Each number is 50 + 15 x the weight over its row's rms, rounded and kept within 0 to 99. Layers, rows and columns count from 0. The size before them is the row's rms in percent of the matrix's.

# gate: layer 4 MLP gate, 512x192, rms 0.0831, rows 300-321, columns 0-47
# up: layer 4 MLP up, 512x192, rms 0.0815, rows 300-320, columns 0-47
# down: layer 4 MLP down (transposed), 512x192, rms 0.0856, rows 300-320, columns 0-47
gate300 104:37 49 52 45 65 70 61 39 59 50 30 62 36 96 45 62 35 34 66 44 52 59 49 40 39 74 32 52 72 64 61 49 62 60 21 28 61 55 39 94 22 59 52 56 28 27 47 31
up300 111:52 45 59 65 34 22 56 54 40 59 55 46 56 35 55 38 31 71 47 70 52 23 36 23 43 73 58 50 62 47 36 45 58 40 42 58 76 50 51 61 56 50 63 57 51 51 49 50
down300 107:61 77 63 72 60 52 46 50 36 42 39 53 35 57 67 48 72 62 51 57 62 47 36 43 46 52 53 49 64 43 93 61 62 20 55 47 53 73 31 74 46 70 61 46 29 47 33 50
gate301 103:66 52 48 53 51 31 42 11 38 57 79 61 65 31 62 51 52 63 39 36 35 10 10 48 46 61 60 50 42 43 41 54 78 45 51 58 56 75 46 52 55 69 44 45 21 40 50 64
up301 104:47 21 50 50 65 26 43 52 42 38 62 35 13 49 17 28 39 52 56 69 39 36 59 36 45 55 74 54 76 51 29 50 60 35 45 71 49 48 22 57 37 52 42 58 70 36 76 45
down301 104:42 33 51 53 38 47 41 63 47 63 61 47 43 69 52 62 51 51 58 36 38 39 42 56 56 50 53 49 64 53 48 40 42 50 46 53 37 57 38 65 46 69 56 45 53 49 29 35
gate302 100:43 72 70 38 52 54 47 62 58 38 54 69 56 33 34 32 29 30 44 61 34 34 51 55 60 50 58 28 48 31 49 52 62 41 73 43 64 31 81 43 56 81 58 41 49 41 49 64
up302 093:26 36 55 53 47 49 57 43 51 68 46 62 61 55 32 47 52 67 53 65 41 51 47 57 45 53 46 34 75 44 16 47 69 76 50 44 63 36 16 85 92 67 57 35 60 51 49 46
down302 098:59 51 60 64 38 56 52 70 39 18 35 34 46 54 36 58 51 24 43 42 28 35 51 58 66 41 48 43 51 52 51 36 44 38 92 76 55 52 61 49 35 51 40 47 56 65 35 44
gate303 099:57 57 34 40 64 51 53 50 51 54 56 74 65 55 54 56 56 53 45 33 52 26 67 26 45 55 42 33 22 69 58 37 53 59 42 51 51 12 45 48 69 61 18 52 09 52 60 51
up303 094:39 29 50 45 43 51 65 66 59 24 33 49 44 41 32 47 48 64 67 74 62 60 71 40 53 36 66 64 27 50 42 57 29 39 39 38 62 45 69 60 71 64 41 26 47 48 39 67
down303 095:64 51 34 44 20 38 70 27 34 56 34 63 64 54 71 37 48 49 35 42 45 26 30 57 40 40 37 34 47 39 76 52 69 78 44 37 63 49 50 87 65 39 75 47 11 42 63 65
gate304 098:51 29 83 42 49 39 41 74 47 25 56 46 54 66 75 64 15 51 48 40 57 60 42 47 57 61 50 51 69 51 27 28 68 48 31 27 16 42 50 19 63 69 29 47 56 43 24 49
up304 103:61 74 45 57 60 76 76 44 43 60 53 34 46 37 74 51 49 45 66 28 62 46 56 36 55 39 33 55 34 21 28 52 69 47 67 44 49 75 24 76 36 40 63 53 38 90 49 48
down304 107:60 57 73 45 41 56 53 54 58 55 54 40 74 43 68 45 67 66 22 41 24 58 44 52 50 46 56 51 66 36 50 57 45 61 53 85 43 25 58 49 42 37 64 70 59 77 53 41
gate305 104:41 75 39 26 65 44 50 45 39 44 53 71 72 24 60 75 18 58 46 62 30 46 68 40 34 63 35 69 42 46 74 65 60 43 43 44 23 42 29 53 39 57 59 55 55 76 46 33
up305 102:44 59 68 85 52 68 30 51 57 60 70 70 58 44 52 40 43 65 47 37 45 41 32 64 58 22 60 22 48 40 55 49 54 52 39 51 39 55 19 45 58 55 51 47 56 55 63 56
down305 108:51 55 46 42 31 38 51 37 64 44 26 34 59 41 69 54 53 52 48 40 62 38 61 35 39 27 60 37 59 99 55 25 63 36 58 34 63 48 41 22 65 31 14 31 39 32 48 77
gate306 094:38 56 51 78 66 72 31 70 50 39 74 44 68 46 49 45 67 40 44 66 55 41 54 62 63 47 53 46 70 40 47 58 37 67 56 34 45 24 34 48 47 14 17 30 64 42 46 40
up306 094:41 32 60 54 63 45 54 30 30 59 49 53 64 58 55 58 57 40 56 59 59 34 41 17 27 23 54 20 55 47 54 50 66 29 72 60 38 59 43 46 61 55 74 45 72 75 77 73
down306 101:30 41 73 56 51 30 48 49 31 69 71 42 67 36 61 58 46 43 41 41 63 34 64 55 53 72 63 63 64 50 54 44 44 72 77 50 29 44 38 35 32 45 54 42 51 30 50 62
gate307 096:51 73 52 57 33 45 37 38 44 51 27 53 53 60 42 27 38 36 10 29 49 47 31 48 80 36 63 73 60 68 47 62 41 61 52 33 70 51 67 42 50 75 34 50 59 52 26 43
up307 097:60 52 55 32 38 75 50 36 32 45 52 60 59 62 98 29 11 44 61 18 58 68 36 69 75 53 50 60 69 30 59 57 54 56 48 66 44 29 49 41 37 39 65 35 41 47 16 50
down307 097:58 55 24 47 71 38 83 34 73 55 67 52 33 44 64 32 66 74 75 47 48 68 41 62 59 74 59 37 24 48 59 22 49 13 13 71 72 99 32 52 47 63 24 65 19 69 35 60
gate308 095:57 49 46 52 76 74 66 25 60 51 31 22 43 50 73 54 45 24 55 53 65 34 48 37 71 62 42 40 61 39 41 49 44 64 49 48 67 36 55 27 41 57 32 56 41 40 39 49
up308 093:10 59 54 65 56 24 62 53 30 60 66 26 18 72 68 65 84 45 39 33 51 50 65 39 66 33 50 54 43 49 32 54 32 35 49 46 32 45 46 60 17 60 53 68 25 44 45 46
down308 098:48 58 68 42 48 42 56 44 22 60 67 38 29 51 68 55 61 49 16 58 45 44 34 66 32 28 68 40 70 66 46 49 44 63 63 45 37 44 20 50 46 57 12 51 36 42 55 41
gate309 094:52 49 43 39 38 35 48 40 49 49 19 41 32 65 76 41 44 67 46 22 60 63 48 45 28 47 24 73 39 66 37 47 57 25 70 22 78 44 45 57 09 51 68 36 62 51 39 30
up309 090:57 65 39 63 28 45 24 57 40 58 53 41 29 68 37 22 58 42 31 52 32 64 36 58 40 23 67 51 61 49 47 74 44 46 52 66 34 77 37 55 35 32 79 56 38 64 56 62
down309 093:54 49 35 49 50 59 53 59 51 53 44 33 39 48 68 59 50 19 39 60 68 11 70 49 56 64 63 74 51 64 48 44 57 36 23 96 64 40 35 81 37 58 48 51 18 38 23 59
gate310 097:33 37 54 70 63 42 23 47 44 67 37 53 44 40 50 52 23 81 29 44 43 44 30 64 67 52 42 42 57 43 63 63 58 53 45 50 59 69 37 66 45 37 41 51 36 37 46 32
up310 107:46 45 56 59 54 39 42 32 49 45 51 30 60 71 05 46 66 40 49 77 47 67 62 28 60 58 36 49 65 47 46 53 53 55 45 75 41 29 53 43 64 33 64 52 66 40 38 44
down310 108:17 79 31 75 53 44 36 48 14 37 67 39 65 50 46 11 43 63 54 55 22 58 50 22 42 39 65 59 64 48 56 69 75 67 56 60 47 78 45 48 62 54 30 59 58 44 59 34
gate311 102:34 39 49 59 41 78 45 64 22 69 46 32 63 42 18 47 53 48 34 43 59 40 47 58 62 28 40 07 84 57 68 28 29 45 31 85 53 40 45 54 45 73 46 65 57 34 79 43
up311 093:50 48 58 38 58 57 62 84 58 56 78 59 20 11 60 69 52 72 95 36 45 22 36 50 70 72 61 53 46 78 78 72 48 69 59 50 36 37 73 44 51 37 37 54 32 60 37 66
down311 101:58 66 65 20 40 40 71 48 30 29 79 65 65 34 66 51 43 44 39 42 57 72 57 38 51 66 65 33 45 67 34 39 48 51 62 48 48 37 10 79 29 32 32 53 45 66 79 49
gate312 097:31 48 39 45 44 57 54 31 23 36 34 70 61 44 47 66 59 48 29 65 48 51 40 62 35 62 60 52 48 75 45 53 65 46 58 30 53 42 61 64 45 35 49 34 37 42 45 41
up312 096:61 25 55 60 61 53 51 39 68 54 62 48 59 36 66 30 67 32 21 85 56 57 28 65 64 56 56 54 48 37 24 64 54 58 74 31 39 20 57 72 46 52 58 34 50 57 22 49
down312 104:34 53 47 23 53 61 21 54 62 47 48 55 38 62 47 68 61 26 32 44 44 55 63 66 56 28 36 68 53 35 68 55 35 47 60 47 47 72 56 38 78 52 25 55 49 45 19 68
gate313 092:35 35 44 40 66 58 43 67 59 51 47 27 39 35 45 47 68 55 52 18 39 41 35 60 53 51 31 54 94 71 44 51 34 72 52 63 75 55 33 53 50 41 44 34 39 24 29 56
up313 093:44 38 53 48 66 58 50 41 61 93 57 65 61 37 54 70 30 50 54 42 33 32 54 21 70 62 39 75 67 37 56 67 39 63 51 33 47 58 67 48 54 22 23 70 49 68 57 45
down313 094:47 60 54 60 42 39 50 47 40 59 20 41 68 47 46 45 47 70 56 43 60 51 60 65 14 57 51 37 53 49 52 66 42 51 44 53 65 37 30 52 55 57 82 71 77 30 55 39
gate314 094:75 46 27 47 42 31 45 23 52 46 47 44 47 32 49 58 47 62 44 50 28 33 22 48 46 59 54 14 43 35 42 64 71 54 56 63 36 55 60 40 47 77 46 57 42 51 36 53
up314 096:46 40 38 18 56 66 50 56 52 66 61 26 40 65 45 64 50 69 49 45 57 56 45 61 32 54 65 48 49 35 22 59 54 58 80 51 41 72 35 45 31 63 60 49 54 62 56 70
down314 094:32 39 51 50 58 46 46 52 70 72 42 46 46 30 56 56 74 53 23 66 38 38 71 44 62 46 43 41 65 57 63 49 35 21 35 44 77 36 64 59 45 44 27 56 68 35 49 57
gate315 094:25 60 49 44 26 67 26 55 59 33 30 35 54 48 41 37 34 70 61 24 62 75 64 56 58 45 38 58 75 49 54 28 50 51 38 45 44 52 47 14 73 62 44 60 42 48 50 50
up315 093:37 54 47 66 23 60 55 32 57 63 44 54 44 43 51 55 68 32 66 64 54 49 75 64 57 46 43 32 64 38 60 54 47 37 54 44 45 43 57 54 88 48 40 45 55 78 28 66
down315 093:50 56 57 95 25 66 43 59 41 89 37 50 54 14 88 54 59 49 30 60 36 49 31 64 61 47 35 50 49 74 69 59 48 62 62 70 47 59 29 38 53 55 46 41 49 38 45 24
gate316 103:57 69 44 44 31 39 19 61 60 45 65 38 57 64 55 48 51 47 41 40 39 70 44 58 37 72 64 58 57 07 43 61 49 65 80 36 52 62 45 68 51 54 34 35 52 58 29 51
up316 103:52 50 45 76 64 62 76 73 46 31 62 57 65 47 40 58 55 66 45 47 32 85 41 64 58 52 46 50 42 51 59 43 72 35 43 56 55 32 66 43 56 36 54 49 64 40 56 30
down316 103:54 77 45 36 66 59 77 37 41 39 29 42 41 55 48 53 46 53 48 59 30 58 57 75 30 30 34 44 66 55 42 33 58 34 34 75 50 56 30 51 32 42 29 46 85 78 29 45
gate317 089:45 52 41 50 55 49 47 55 59 60 60 49 60 34 52 38 45 65 54 50 44 41 39 41 70 61 28 63 32 43 42 69 31 39 58 70 49 79 44 41 48 38 34 54 66 19 36 21
up317 087:30 51 50 44 53 24 51 25 51 42 85 54 59 36 55 54 36 30 58 65 62 38 40 50 42 33 55 69 32 58 23 68 30 52 67 44 29 67 57 47 41 85 63 77 30 60 36 40
down317 089:56 44 45 43 64 68 44 27 43 55 41 58 45 44 65 62 75 47 46 62 51 50 58 83 52 36 42 60 60 40 43 89 64 80 63 37 70 48 46 48 72 18 27 40 60 38 62 39
gate318 101:53 34 54 60 45 31 79 45 50 48 66 53 47 55 46 19 45 69 59 59 24 47 53 80 34 60 64 55 57 39 53 45 58 38 49 69 50 28 47 57 48 63 18 46 55 54 63 44
up318 104:36 45 55 51 50 59 27 49 31 35 38 54 69 54 55 43 59 53 55 42 47 44 56 49 55 61 43 52 21 50 39 35 61 50 38 45 27 44 44 31 70 33 29 60 54 12 43 57
down318 094:58 64 58 50 99 65 64 51 59 51 25 73 51 41 46 25 42 48 64 46 53 90 69 80 53 66 46 34 41 58 51 45 58 60 25 59 57 47 35 52 36 56 90 49 50 34 51 48
gate319 100:44 45 65 65 52 52 49 47 42 42 53 66 52 36 34 32 39 45 55 42 43 69 75 65 37 33 63 68 43 35 56 45 43 43 31 38 47 52 71 66 32 50 38 25 38 42 83 57
up319 096:25 55 38 49 28 46 35 63 46 40 62 59 51 56 28 47 48 29 49 57 27 37 24 65 64 10 59 42 74 39 51 63 46 78 29 41 23 53 69 54 57 57 81 41 79 36 30 26
down319 099:54 66 35 36 68 27 44 35 56 25 72 35 57 55 87 63 59 55 54 28 65 46 06 32 42 56 66 25 68 71 61 30 52 55 31 32 70 35 45 40 75 56 70 59 76 33 49 36
gate320 103:54 79 39 48 43 52 54 65 45 56 60 47 57 42 48 35 46 43 47 39 52 59 75 40 30 48 26 38 28 23 38 39 52 55 50 40 61 46 46 50 34 64 56 42 69 28 69 34
up320 100:59 30 39 48 37 30 42 60 55 34 42 53 15 39 56 61 60 57 42 64 23 33 36 48 63 53 60 39 39 44 68 46 50 64 37 69 66 37 46 66 54 64 45 52 43 44 62 26
down320 097:33 38 37 23 36 25 33 46 31 46 48 28 64 37 87 60 53 66 64 45 48 51 43 38 64 34 31 36 63 31 44 41 40 40 19 59 74 35 62 90 64 50 44 39 44 62 62 56
gate321 098:35 51 56 51 42 57 57 47 51 10 39 67 86 46 53 64 52 44 64 53 52 46 39 70 71 67 64 71 40 33 44 33 76 24 67 17 58 50 30 79 24 47 34 61 58 69 48 42